config.toml
num_key_value_heads = 2
head_dim = 64
norm = "rmsnorm"
bias = "none"
init_std_qkv = 0.0335
init_std_up = 0.0335
init_std_down = 0.0
lr_head = 0.00819
decay_fraction = 1.0
decay_shape = "linear"
max_steps = 4013
Each number is 500 + 40 x the weight over its row's rms, rounded and kept within 0 to 999. Layers, rows and columns count from 0. Numbers have three digits each. The size before them is the row's rms in percent of the matrix's.

# up: layer 5 MLP up, 768x192, rms 0.2, rows 416-432, columns 0-191
# down: layer 5 MLP down (transposed), 768x192, rms 0.2, rows 416-431, columns 0-191
up416 075:573462413479503475537465507493527470499465513507506491560538551454501489532576500533547558550515484493487456500497516512575509511525597488425488468581520470475476404497479522524541499565413539484450566537544498537547539459454474526468535489492468475505558544571487600476433488503384482419486516437510451503474476523548503451425594445442512411570477527496522469505541495495487419447483550528475517496507470511503570517545526469538464537535487481483510495546525490488592488500487499540500474520475512500486588499535510539512462441556526488495484502510553485457502519563509478467
down416 072:523446500470568506486581462477499534482496477514491547539534435509426519420531489427498449542464484459490489501543485470495527513467478481555447487459522483511575469615544526505464487511525515574507537507523425556476489530481451470481481506545464503482535543451467455555487513562462552511495483534567483475542423513445532434457506561472526473442418539471484569509535491450471547555482440497515501533538579519502508495513564499471518493559421492456419485533528499402448464454541522476507494507524513516480553488550429535483431437499529452499476536497542511479454523529490524628
up417 104:454490501544541493549533538425491482465482536452473511439535466483507538538512464464484466469514491541452478432477470557493483506509465560515519482529560480435469523460525472616554564587515555550501494392458449501465578512544547457464515511449541559498540471474446491484514542540484486528546435504507453495522438449536445471454470537487552525436521419535479478459426507464445516548522534470536437527549508496531513508421533486504566463497455524462509469489518518429465569486517554488498465449548500489454536498444461482521449598498500534455415502504518549554474433476499475523
down417 109:555485476457575514523522543551431439466521525487494472492565541504486474473458553468511472451512515466466526495498480537529513546532472559524468518503457468504536533510510558475477499533541560450442526467542553510530456499415539463562483537496486510504527581491366456511465484554502533551478484482507484496482500466542473481526569514449459512507455486442510463499453525518517463500456511465460568557519539466460536420558595450512556510505497494503454550600522499483508443436459561492420491504554471515455506482474534501514550522472389518488475636499536525454533518522573518457
up418 105:426525460393413499426509441457476517520476451439434459494657525571510507486493451490517487471526511519450496520525497479518482495461518523584464465539505534493538522493493453540469450507498506457500463538562547558598499498493518449501504478475546471594484509488506490484473607505531453464461477434525562485495474462462538502457506525406501514507495461515534518485517499512598550463518491473512453444465520463551536470474540513495524465522539507503509498511464526528492513458543565447544482539508554506456433507469474482434520549479442611511523521527533449491469436500450543487
down418 101:549480503542458504523502446466517522448428473535423557497443508525430484462535461408492528550485547534392432530475507530490514519442470501492513547519516498511567444528445480533477447520454528492480564484463448532609480506510527502490474455576502540486517458455435465494538558476542472509524450495521496456503489457421497474570457503448567545491515477512467474554483481555487468466493460498469541518542480526553523436463503482485474533539513554519449540479505522560547435463520497486478508489539524502518459433530454408472474452501411478461523504503376385489478464491487487466
up419 118:491520507521418497505536487506491508478539466538502448526481546542526506488489494564471566496492557387550444503481496438518463547473515569531453444477515454537448452500592495570513486522498489553423512615489465490529516536559464444486556495546541547540467548471586531561503479499544457507472382501523486502447383545503521502441507525480558470422527448503521483514464493493525513511477460502514521483513503443513487492592515550472476509485530498475517409429521506569490482502504491460492481446474435491444541518518551497555443555540545528435472542514457532498525466485538474547
down419 121:407466489435448474436511459525471596490421522501507516523480551591446506494523478472485502454503515518461354534497493494435396473514521487490481468506522480483453507510574490504460473469517469514562585462532439511507471464400549515473572545481462494471485480423493564486498501559457455429505529577559528572492471486452506459481539485468500520516479483489519461541492543542479541500507478475447460517469425478510515465564464523507598481554475455556478494495552520548498514437500506525484469532491474525598504508463517529526466458541463460441446483493492550472513509537525490553
up420 097:534478480563524512485510545531537501533463497475526543563475528512516527554477448563500469487497445457505487540472543433535418576486518489507540475554448511506510478514484548517493441411503480516508594463483502511508483563474502453442507463538531472499444484583437498510582505440494501518527581464501513496599542581496492491505514508531487517479503478473431530465453535483548461380453521491583454493470449426537497448479425453511488515484486463505533503498497496450566484487517505581501452475486564530538422528517440491495420494456506451516565493547428482590463526498517558544
down420 112:533525517549534551512398472439454428455507567552448422499510509485443481492487522532473489432485501506480440549508501470605490456498498483511519520499491488543493517512472531488469455440461451448524517563489526365518443504539522424479426499511450523431513514484465441545446627452501464539465457540486506466437528465470525552481502510509486555505488547475490488466508470535490516541479453486464441469495444504468523473493507493544479429503449455424581518545524480520485453551430489440579506437453486505587545477475472524515452514537545458523464487498553474498549524480511530490
up421 102:360540460502473555488486531509460469551535514562493520454512478497452462467566467488450618467498519525464550459458523503444485491517519526463477447542523485539499508529532485507587503515504519520448486499548493519535492456524543463500537530480446527486573516472437520482410427574506484516502557483487371561461494454454507461516460447496530518528527511488469501495524471546506530515484510421523527518486472487465500435533556570476499484508557536495569469481522410521514475522447477526466523461526518528471585530547485495575519531447465439532412465528469536428487429546479534547
down421 103:570489586547568495536493501489466474594497470550417514474561507519514495536546493443449468486500471530484511579580525553571481474526505462486501530493465564480455514473571462508542563451539446445466486475489511523508463406458489504544504557508472483458521526445546506442471599473474513527511548542511544577406559514466447426508446506471514448523400495469472473529550472536482519491518492419491530558588449563513494437502471464514485510471469498493500420490480510500572506475447515487528478541493472481564543463471532472494523440478450528522497459467498501552557461518532521474
up422 118:500480513539519484486505502468482502457511501466532603473563483538422466527533489516417557518562484566552486481468572519541501498551560552490512444500487496576535479533529394536508495481460553442587560551452518442480562484535476531518472436493560532466450478481468515432517505532520518564490507417506504531455550460530552482548578477562467487481515484430522498498488513436524541521482520516506541545416491530522492486539531560448500476501490456494488522490462406536559513522562507488506477451548444477488572567520452403572557495546456533459526462513508551543529479516504481491
down422 107:577478526536447459576500548471475561488459539492510514537487517481502434569554523533539523462488421510548510527508561417567489548568469549481489575569486392507514507546509493542495432490424512543543554452507498454493519543524475517517474516514433535511416503496509543507466533530439476499484471501497440564426476456510416547478442423478480549511539489484518495598547484471447514565465483511573518481513569470448524554526459507498468502478492442552475494462509527474518478485559503482450510487551424485466521581520525494562509486519515469492480494477547483502516466536603493447
up423 115:483537545514506427514470464507436508489512490472540531534485415543444539540486467550455550477543478480473508504564509502547589511569475551466525495459486507431506527558503526543521455470479498556435528456502529524513516547537508520536485430505567432522506538453424501508460520490490474459548501447494504401455513496524480426532493495511475520556528466495415584489557536523521524506531572495552502485513491509517511447533428484525541620452465504532452439483525494509481545521560523466514508513559467479500562481413479480485473506575525407542504521517525577488478405451511536412
down423 099:498467560568501415575497522512471472524507537469457505538413408582531484496495573462503423464479539519433543491565502547497471491535527478515510516493579541474502497487481552528498526451564557509456527492563525481491526461484517492443555486482450515567496534439466476433484500448528490520572523509436471545485545534531488493407452438510510560468509538506518464427536549440514565453504570526489394511473483515514545537593536408507493543515483518515467457423556453437554499516439520514508458517435493520436458516462502482530479481506470498506486502498473524489437511449522522460
up424 107:483474514552510564485508619581452476510525486521461458473550516511451509557526567512430503505508500500533540522528500480515425487578527492433532507451499529524493449536439500513527446587525473497522466493514507405547531413435465520523441543500454495526532553440516532535559496505469483513480472530445444524516380553471506475488483508526512512442491487466544520481483487547420485471503575525502510459502513526483505545546531478442481590525414453462501420481505520463521442600458457504515510459479469492513460450520462537455544513487447507435521505515470554513566555546529534555
down424 116:474484486602465502453441506545449430505472471482451498505469538458525522482506528392548539485439480500504495522553475519514474537493462450506515521438502578536511542490553457490559587523556526517414480544540436509535383416492516536495504481461489511524500498498474567530498547509483571550503512459507503487471496551508470456502467540530465501508441520493491546482484430490509473446477487593512516519467509484628524506504498592485504484522482474480491494531385519514482489510513482508509456435464462520522544579480479450532521478499451427480524513442503491557516601462591546517
up425 091:457480441477522526480497497565500509592516540531478457500632507472581534456576551469509541517458474461544435513529476559538471460489451464478498475471521417446487518481512536485508537471514501543473569441484527501471563427556529536509508524448439560521493511454470493441516505546494487504486457477611518543554461550485417506573489457527506458526498484507493491505477555558494440484520520507534539475520510473496493543483503538584503427513603532537499495488507557505498503511472496422576464471473525553437456559494494537516498484508417541507538553431452479481407487522544524478
down425 097:481551481445504477522509495543506526554583506497526467524514478531518436461575496480525487486484468461534469505507478554574516510456480428441520455519427530560593506463534486597445535529518531532510506526532533497437517449511515554477476461481481531453569496490488537517549470446502537427495518466487545482489565532520557511477491597542458538542502469435505506595481572489469478488512496484534551523482493554439424482507507472489437477464489621528393507520485529503514464488559551444550554504460483523394533512471539504523464427538532440487516516525574440486493540491530517520
up426 127:439512457437485517438477533505464494488531501472473536493497545519538512506394443470519484507502522466581580473460516531533479473466517491514453475471467633521539504485482559557485503584511483527492498500466445530517487433532533508490538470523503487507467479551477480461546519506440535441455519502542494569543464455458531483498541565419464497542533479478480495577503506603412491467539493478416553482564509414513487511476587437456473426495559445445540538452500482556513466452461457483535479530530468534491513492539494528483524490438472486454562505539547515433471568546505484439
down426 103:518531504458489482487413491501452493487543445534501457544550507507499439461514558516478488510560411529525497498469485543490440541454417489506477507604468552544471497492455501478534447512499471530439397486521530517545462493477584503507462436555523551475467532540492513526506424453512561505536472502579501543484477505500594501430437551519523484461572547530505517517516515426471483427510488522511520520517580493446555526488582498455446453480435531523535475498424453503457480393523492497500456512509503486414512601475490495541495469494453444517556471525488467481509589497511488496
up427 102:505485483508475480486487554563557502470507497515483513470455543560462545533470474520542543639487521469502501544451519526460523469502410415509449472476475457473502589549449489473517520477415462468482555465563609539496586478537523486485454460511452444500481497557502519498432556493535488503475474433486527501515460506488506487535516490500592466459510485449458459424597485488498556463438456458527531557432500426474564500508511448507535572495513563556550507468475518512532499501531499569524440518517547513474513464489545511528605522513489528527505448544482531508491511526488554435
down427 102:573477523471535454554540435424529512485483447526571517573420529579532463454539523579459529474497551491458512529501546510502467532538537503505527495465410459527487538517510463492555521460523524491495458424486520453546457586526504531499523513545482540534477473455503507524497520501510530491521404492508445467571491533437450455568533511506552459520530559516448520501493477508452473503551502511500451483496493507485531498430443495451482546470552564522453501475584565615455467601565528553485531490493466399486485496528574504443485467463503525505518501522438493531500483546512426469
up428 084:439473500465513545495499471525487562502557502538481484459471465520461482563557556566410485553526546497579461455433477547506473479497477448459466466503518503518410445539528544502533543521446463446540474455406506502516500502497524584458546468491540523499573481482487575533467475453471520447498540494586513461518439445518492498477495490508563503496524510497437521506475524599507495440547495469515490472395523533506549526462451469461568571507544545577478502479486499501508460546519497576511532537543539420464519492490445512564504455490527491597523514499428455529545586494484492474
down428 080:499504516531511407475481500504517501502438499401483540520543542545506472451502562453509536527532490476514521552482430546473493479526482413516490526529449488509532533499554566470494505482420487503499578579417468540507534537577526533463518457492459490447432426504526479415495578466548511512495416552562545518537504456493499509556553459510473457561497460445489471444571522524483547463487498518486479470493482575440516523517535446529452421461488442465525504493503502459385481489576536512565580470461481496500482522507476545505510433501463523538460518494461523576516551511556533517
up429 112:486493505505510475551530474448509512461445556499516560488475494471522569512515459551511458483509530489567489498497544427475511520438484573545505505548456458485473569509451484513490506506473546500559512524469526480487543462553414507513428501474519435511559514560547508531515522516484429468482518495448579479509441458549523499500514516444498525517495445443600523567512496551555544554479478399470481617505563483569467505541528463512454518489519500512602497512473488492498509544590514394548448542545512540466487533510519510532475592423514531553507481481585509468470498442437506489
down429 108:562482483503478455464481549467533511429487570563511552441408479458525491473471572505468473491481443484518487472482480484555517457531511523508511512435484543529483481502424407471366539531455545481548565503536459522506543488508507528465550512539540530532550466480565526566488508483534575530487593469517533479414491508399473523520497512490533496510473475486525513501520555516538468445468434441504576424485574544515474477443493512496496550484433477535533485536464505457474442525449502512453472500513589534508517500496487414467574447554506522507483449481471482485541531456415494525
up430 098:501414448503496500546511478445508524435480444481554428516492480515504474448510447578530434514476505530531481473538490490538574571518413498516461474517526522459525449436500494440431501480486489469456512559441478486484541571518564476528543605545513489472463497485452404554481534491439486506493493431514535523498536443511558541485533441514512485535526499491530531493484454514500504500454520521525495477493509484565509511566496506492595459444536562492429520509560397505492495404522494444528468451512499504555545532550478591495518508497506506505623478502457555584497470534453513484
down430 098:515540505441525473494577536432491448511511455454509510491486451428509520512466517543591523523571530451580516471534516433495488575471491451491475546466434502549441425481538505502483500528445480456502482558457555493503478459600499537457508451523464452522494450530461517475488513456513551468504491464463557512574383494571545462515535486475491475538531510434507453558573516517507527601510535556509545511558528482489482460570503552457511463485508552535496455514494531439510494449530513419556509541478497441555577493532520445463478511458488573497463487469551515534502511419531518485
up431 106:533513540544505433558504517517528522476510519447498487509522484537473537512559533487519477499536523564459548446499464491418539459469527507508480442489417529489524432508446473598493492541649406461448603538501473482487554530592481529460460495469566528562485502611472484520448472482498457506443497551461518519478529546542502473534524531582469483483503550504498517534549440517529523514497545491482466570554527538474556543509565458496437499478485467440542530432495538542521499489505482462502488491476456521496430511512427489476500513485457499514556510466513450502464498567487414434
down431 104:468595500539487503455493420485512466538494521593500511499508539454473537518564493509487521554555572417529494500479452475529472497449551508490369526450465443508560531578517508532545492454522436484550471473511525502445481506515471484479455448508435513480543488551496479484427518485446501486530455505477512544539481435510524503453512527507548520525573505540447551466537476499490516531399471464455521607486527451495449491548486557543475542446459522543492523538450501496543505492417440454492499498528462586421482515523563508452572498528435520493468540476499470580482543535461522529
up432 108:503476491493525503468519484457438479405482512508532491507438523484501433543529562479450420560531543497571565449499509522480527539536481495478560517480559498557555512498477495509490448448425564442414456461511456469544607532499511496482509528476498526458463517535501510554460418455478503511463520559574464543468463513551495573569511498579477466477447478534477519542521479487476529552520450518526524530469521439571499484567551477504555496542509484487484455513489484474571473437584506457500419490544456542434558560547486546457513531573448474520521499500473466522533563453477459449